config.yaml
n_layer: 21
d_model: 384
n_head: 18
n_kv_head: 18
head_dim: 32
d_mlp: 1536
vocab_size: 11375
activation: "squared_relu"
norm: "rmsnorm"
norm_place: "pre"
norm_eps: 1e-06
positions: "rope"
rope_base: 10000.0
rope_fraction: 0.5
qk_norm: false
attn_scale: 0.177
bias: "none"
tie_embeddings: false
parallel_block: false
extras: ["capped logits"]
init: "normal"
init_std_qkv: 0.0277
init_std_o: 0.0
init_std_up: 0.0277
init_std_down: 0.0
optimizer: "muon_variant"
lr: 0.00164
lr_mult_o: 4.0
beta1: 0.93
lr_head: 0.0048
grad_clip: 1.0
warmup_steps: 200
schedule: "wsd"
decay_fraction: 0.832
decay_shape: "linear"
final_lr_fraction: 0.0
batch_tokens: 65536
seq_len: 1024
doc_mask: true
train_tokens: 381800000
steps: 5826
dataset: "wikipedia_en"
Each number is 50 + 12 x the weight over its row's rms, rounded and kept within 0 to 99. Layers, rows and columns count from 0. The size before them is the row's rms in percent of the matrix's.

# up: layer 10 MLP up, 1536x384, rms 0.0586, rows 1244-1260, columns 0-95
# down: layer 10 MLP down (transposed), 1536x384, rms 0.0546, rows 1244-1259, columns 0-95
up1244 092:61 45 48 53 46 56 47 69 43 56 36 31 35 52 70 67 50 72 27 60 59 53 37 40 47 52 46 60 46 51 61 28 41 46 24 48 62 55 64 42 34 38 32 62 56 47 74 58 53 48 30 22 52 49 65 69 43 55 53 31 34 49 46 62 63 51 38 55 44 56 41 51 51 52 31 44 50 28 66 39 46 55 51 64 52 59 38 56 53 41 54 52 57 47 33 55
down1244 105:54 46 35 23 41 50 41 49 49 49 52 59 60 47 68 40 56 44 60 56 50 47 43 66 34 54 63 24 56 42 25 61 66 78 55 54 33 38 42 47 47 61 63 46 50 37 70 47 37 36 63 48 63 59 71 47 47 61 56 45 64 54 50 42 60 45 53 62 50 43 43 52 63 50 37 53 53 40 44 42 64 55 41 42 57 27 56 54 52 67 56 23 43 42 60 50
up1245 099:64 39 51 25 46 50 34 61 34 53 41 53 57 48 42 56 49 48 54 26 58 58 41 58 56 55 74 52 30 45 59 44 46 47 44 50 37 59 56 24 32 29 19 24 41 65 52 38 52 53 35 56 69 44 57 56 63 54 58 31 45 45 50 41 46 46 56 55 25 26 59 39 34 29 58 30 61 35 65 48 36 33 50 51 62 48 48 48 52 52 65 72 47 59 75 53
down1245 116:25 57 46 40 44 50 47 38 37 63 50 52 63 50 42 45 43 44 26 40 48 55 50 55 34 53 49 28 50 55 18 32 34 66 56 51 46 49 14 49 35 52 49 67 60 47 48 86 39 45 25 29 45 46 49 57 37 53 54 46 21 54 52 44 56 45 39 43 28 81 61 49 62 38 61 48 45 61 55 42 41 52 49 53 44 42 47 43 35 49 70 42 43 41 39 68
up1246 101:48 57 48 32 44 57 75 47 56 50 44 52 53 71 62 41 68 44 55 56 46 49 53 43 48 47 74 25 49 37 41 55 57 43 51 29 47 51 56 67 55 46 41 35 65 48 46 40 54 54 51 73 47 60 40 48 51 57 64 45 54 29 56 59 74 45 65 33 60 43 47 64 58 39 58 51 43 27 65 31 44 68 62 48 57 38 58 43 57 58 64 65 50 35 40 43
down1246 109:40 58 44 47 71 41 39 52 29 62 60 54 62 59 47 65 55 55 25 55 42 50 66 64 52 40 59 59 50 52 31 39 48 38 48 53 53 44 54 37 54 50 39 32 45 52 44 52 34 59 53 53 62 61 57 47 49 30 40 47 40 66 60 38 59 38 59 30 48 58 63 45 65 51 53 59 61 58 25 68 44 56 40 61 40 35 47 43 61 51 59 63 50 40 57 45
up1247 105:43 48 52 34 60 52 59 55 26 37 55 56 32 54 68 45 52 45 38 72 30 31 47 28 33 39 49 53 77 65 43 30 39 33 29 35 39 53 37 46 62 56 61 43 60 57 59 47 47 43 50 67 64 61 29 37 36 41 49 68 19 27 61 34 47 29 66 25 29 65 58 63 67 42 46 49 65 46 63 36 60 60 24 43 57 39 64 47 79 61 73 39 44 46 37 43
down1247 094:29 50 57 41 61 58 64 58 47 52 34 44 37 50 54 51 55 49 68 72 47 34 60 60 42 32 40 49 38 56 52 46 48 31 44 55 44 54 43 52 52 38 47 44 51 37 62 51 63 42 59 35 69 29 54 51 50 31 48 76 36 51 53 56 23 34 46 51 43 46 56 32 61 41 60 54 39 51 35 68 40 63 66 32 44 21 65 79 55 31 44 35 71 45 46 51
up1248 100:50 52 78 36 66 76 51 49 56 59 53 66 72 24 54 39 30 47 70 53 22 52 50 66 38 53 63 36 68 63 49 35 65 51 57 59 50 44 46 49 37 29 50 25 64 34 41 35 67 54 52 71 28 77 57 44 27 41 53 66 70 45 48 24 54 56 57 51 61 48 49 48 55 53 53 51 57 53 74 46 57 54 49 27 38 62 41 62 54 61 47 40 32 62 65 56
down1248 089:48 40 55 44 33 51 47 35 34 59 38 63 49 51 44 53 57 55 42 46 66 40 49 49 44 54 49 32 51 69 47 66 44 31 58 39 36 56 55 31 53 43 43 48 53 57 40 83 49 71 56 44 60 42 28 47 64 55 72 34 40 64 47 61 51 46 48 71 66 35 80 63 47 33 35 58 43 50 52 49 60 52 69 35 49 51 59 23 48 51 54 41 66 51 25 41
up1249 088:56 52 46 55 19 47 47 47 40 54 74 35 49 50 54 40 40 50 59 65 45 63 43 63 37 49 46 62 42 50 44 29 52 35 48 50 48 55 68 44 56 77 42 58 65 48 55 29 45 52 41 40 53 59 66 55 22 50 39 33 52 40 32 61 49 65 34 44 30 63 42 42 53 58 53 45 27 47 76 51 65 33 70 43 45 48 45 43 37 27 53 48 61 46 47 53
down1249 113:40 26 44 74 52 60 53 64 57 54 53 59 48 53 29 52 53 45 47 39 56 45 39 53 37 65 70 47 54 32 51 45 57 60 41 39 59 31 72 55 60 45 61 43 47 43 44 53 59 73 56 42 54 49 55 36 60 61 68 56 42 45 56 39 43 64 52 44 53 43 55 72 49 42 61 67 64 70 36 50 58 54 57 35 53 38 48 64 61 34 60 35 36 39 37 40
up1250 101:53 39 61 47 46 56 64 52 36 44 56 51 48 44 64 58 37 64 46 61 42 47 51 18 32 54 43 44 43 48 28 50 66 63 34 32 32 80 43 59 57 53 50 40 36 50 48 45 55 48 48 49 29 50 64 75 35 38 31 52 65 39 51 67 62 32 49 51 51 56 66 68 34 45 40 35 59 35 52 37 53 53 88 55 40 44 51 58 43 65 44 50 60 53 59 33
down1250 084:33 51 48 41 58 53 52 53 33 46 40 52 59 57 39 48 54 45 58 21 40 37 47 54 28 35 57 32 37 59 57 64 65 50 62 48 50 32 45 60 63 42 31 63 51 35 74 39 39 29 54 47 40 63 53 51 26 77 61 42 52 22 56 66 58 51 59 32 50 69 38 64 40 51 50 55 54 48 32 48 53 54 46 49 65 45 65 52 54 47 28 44 32 59 62 50
up1251 102:41 46 46 57 43 86 26 61 38 75 55 29 52 49 39 48 63 36 53 48 60 44 75 44 51 60 65 41 39 26 47 49 67 37 57 38 41 65 57 66 37 46 43 51 55 66 58 38 64 34 54 37 48 71 55 56 47 51 50 54 53 69 35 28 55 26 55 49 46 52 34 37 67 60 56 59 52 70 75 48 41 62 42 46 60 44 53 58 59 53 48 68 55 38 46 50
down1251 092:65 66 52 53 51 58 49 51 33 81 48 34 54 61 38 50 50 72 44 82 38 44 41 35 66 48 51 43 38 34 53 43 41 53 50 39 62 43 70 53 28 70 56 52 55 56 50 46 39 45 49 65 57 60 50 39 44 34 65 72 21 12 32 42 48 46 36 35 37 44 33 38 52 40 20 54 21 47 34 69 44 40 46 39 34 57 60 35 48 59 63 54 62 51 49 70
up1252 082:50 63 50 60 36 45 56 55 54 62 52 41 34 34 47 90 50 29 57 57 36 40 31 47 49 56 59 75 49 55 36 41 49 62 33 57 74 51 71 46 52 52 48 67 49 67 46 46 56 52 57 57 58 52 25 49 78 60 74 55 47 59 47 33 39 61 23 54 36 51 36 46 53 58 47 40 43 57 40 44 43 48 61 46 58 21 56 63 50 57 44 56 58 48 40 29
down1252 091:28 66 49 59 38 53 38 51 31 47 40 46 44 66 56 45 64 49 53 57 70 59 66 63 53 63 38 41 35 60 57 48 62 39 40 57 64 33 36 45 41 35 37 39 42 30 49 42 54 22 34 58 57 55 59 48 57 59 51 56 54 30 54 64 47 64 67 51 50 53 35 72 52 51 61 58 59 48 34 71 73 29 59 48 74 73 59 47 41 18 44 42 32 57 37 53
up1253 103:44 50 38 55 37 58 53 51 74 51 65 41 47 42 69 59 65 31 61 57 64 37 35 52 46 61 61 33 44 61 37 43 41 65 46 44 54 49 62 43 59 45 59 62 36 56 70 60 58 46 75 22 52 41 62 35 46 59 25 55 58 50 47 71 61 50 45 33 26 54 36 43 60 26 56 65 41 42 44 64 33 44 44 51 52 34 66 57 67 52 57 60 66 41 55 47
down1253 089:55 32 47 58 59 34 43 39 40 48 53 52 35 42 42 48 36 63 24 36 42 64 60 51 50 62 51 56 32 61 49 62 51 63 44 57 54 47 40 57 64 65 66 54 28 59 40 33 31 76 56 63 45 54 41 44 70 54 40 29 48 56 62 36 63 38 50 47 59 64 63 51 57 35 60 65 59 68 34 49 49 23 41 53 52 48 41 63 47 46 58 69 65 46 50 57
up1254 095:42 70 41 52 39 52 55 42 53 31 53 35 47 43 40 58 40 55 54 36 30 55 44 34 60 60 50 44 62 33 66 52 67 30 47 44 45 63 87 61 57 39 45 35 63 47 52 41 42 39 58 56 42 44 28 35 67 54 64 62 39 38 61 41 54 42 44 58 65 52 29 64 51 24 70 61 36 46 35 34 43 41 52 65 35 56 45 61 77 53 45 41 58 67 33 53
down1254 085:57 59 67 46 40 64 40 66 27 75 38 49 31 51 56 60 44 48 65 26 44 42 44 48 32 41 43 63 52 39 78 61 70 31 40 57 45 38 64 57 64 51 39 57 37 44 57 44 60 48 28 57 39 53 49 39 39 39 54 28 37 25 30 27 59 68 49 58 47 37 69 36 58 41 43 71 44 62 69 38 40 56 38 51 26 49 63 35 58 48 59 41 36 51 61 41
up1255 105:55 59 40 48 51 52 44 74 39 37 66 67 41 49 38 36 61 72 51 26 57 50 34 45 58 53 26 45 51 80 56 75 42 33 52 63 51 43 32 51 51 64 39 44 76 51 45 51 31 52 53 40 52 53 78 37 48 48 43 34 59 51 55 53 44 53 70 65 51 57 37 47 46 51 57 62 26 49 57 50 42 63 43 49 47 78 36 65 51 48 47 31 62 53 53 34
down1255 097:31 42 68 36 35 17 31 47 41 50 60 57 55 37 45 51 26 56 48 46 38 51 48 42 36 46 43 53 26 57 82 43 57 61 42 57 49 50 42 72 51 55 46 43 59 46 41 62 49 30 59 40 40 44 73 35 67 58 50 46 45 49 40 56 86 32 52 56 42 32 39 42 59 56 53 51 52 32 60 59 43 60 46 58 59 62 57 65 70 56 80 49 38 55 23 53
up1256 106:61 62 14 60 55 49 35 43 42 51 58 50 36 54 41 41 62 63 43 46 59 61 41 64 39 52 41 48 46 50 42 76 61 40 59 47 54 52 47 25 34 46 64 64 74 41 44 60 49 54 57 39 64 58 33 74 53 37 43 49 52 38 33 37 27 65 44 43 50 70 74 50 59 59 43 53 51 59 48 42 55 64 54 38 45 46 39 59 50 56 54 55 60 73 50 53
down1256 102:65 67 47 56 58 40 51 44 59 16 49 54 55 31 48 57 50 37 56 22 49 56 71 37 40 57 55 57 54 63 42 51 47 41 51 67 66 42 58 51 55 50 64 56 56 54 55 63 57 68 56 42 59 47 45 67 49 28 47 42 51 45 51 41 24 69 46 45 70 55 59 63 40 71 67 39 57 68 54 65 60 48 42 40 46 46 53 36 32 66 50 53 88 41 38 59
up1257 081:58 43 48 46 29 28 48 51 51 36 55 34 54 63 41 36 32 39 49 42 55 53 62 45 46 44 57 38 56 65 54 45 64 37 46 55 47 38 70 56 18 52 69 41 51 43 56 57 31 58 37 34 50 42 58 49 44 62 47 54 58 56 55 40 34 57 33 53 67 60 69 53 49 45 37 49 62 42 78 26 43 54 67 30 38 30 61 57 37 59 56 53 52 60 51 38
down1257 096:61 50 59 60 43 39 39 35 47 53 59 44 56 52 56 24 53 51 72 58 44 46 48 67 49 51 44 43 44 55 44 34 42 29 63 54 70 40 47 50 34 29 59 68 48 53 50 73 46 57 60 65 57 61 52 32 37 50 82 58 62 46 50 62 64 52 36 60 41 56 58 40 81 51 57 53 58 65 44 41 50 49 46 51 48 46 58 59 48 26 24 48 52 39 39 35
up1258 108:48 41 50 44 64 55 42 43 70 56 70 33 40 60 33 67 66 56 46 51 41 49 63 59 40 54 56 39 36 68 57 66 60 46 39 48 45 51 69 43 50 44 47 50 74 19 57 47 58 49 49 33 53 25 51 34 64 56 54 54 47 55 68 67 41 56 50 39 31 51 40 34 40 51 55 54 25 64 47 43 46 72 52 43 56 53 60 59 58 53 33 39 33 48 49 69
down1258 102:50 48 56 34 56 54 43 18 49 57 56 49 61 64 61 49 41 46 41 53 45 51 46 45 60 46 72 47 51 68 47 44 63 61 40 69 20 40 60 60 59 62 46 67 60 64 57 68 55 53 34 42 60 37 48 44 47 41 44 46 47 37 65 50 71 37 55 54 48 68 40 38 55 36 57 46 45 69 48 48 46 50 54 70 79 51 50 51 64 69 62 57 40 58 42 54
up1259 108:54 39 40 49 49 66 62 25 37 49 56 44 53 49 69 31 44 34 58 45 65 61 69 50 53 55 29 56 46 50 58 39 62 72 36 73 57 35 40 51 57 54 54 62 55 45 41 40 55 45 50 31 19 48 45 47 53 66 49 31 43 48 43 41 71 27 55 56 48 80 51 42 58 52 20 65 57 46 46 61 51 53 65 46 52 27 50 56 51 38 28 32 43 45 55 48
down1259 108:64 47 28 38 35 51 31 44 38 39 25 69 44 40 48 55 32 49 70 41 25 45 74 53 46 51 41 52 50 58 52 47 58 44 55 56 57 71 31 62 44 53 34 60 45 67 40 64 32 51 67 59 44 59 33 46 68 41 48 61 67 50 67 45 60 59 38 37 73 58 66 49 49 35 59 49 17 38 59 45 52 28 54 36 37 55 49 54 42 55 53 54 50 36 33 60
up1260 108:58 53 44 62 46 61 66 36 41 58 69 26 63 37 64 51 54 48 40 77 74 51 43 31 59 43 78 54 43 48 48 29 50 59 31 35 41 52 30 36 53 40 38 43 52 58 34 46 29 40 86 49 61 58 22 49 58 64 40 44 43 65 45 39 46 36 40 22 88 69 61 56 39 49 54 29 51 47 60 66 59 47 42 63 54 56 58 50 44 41 39 46 65 59 56 38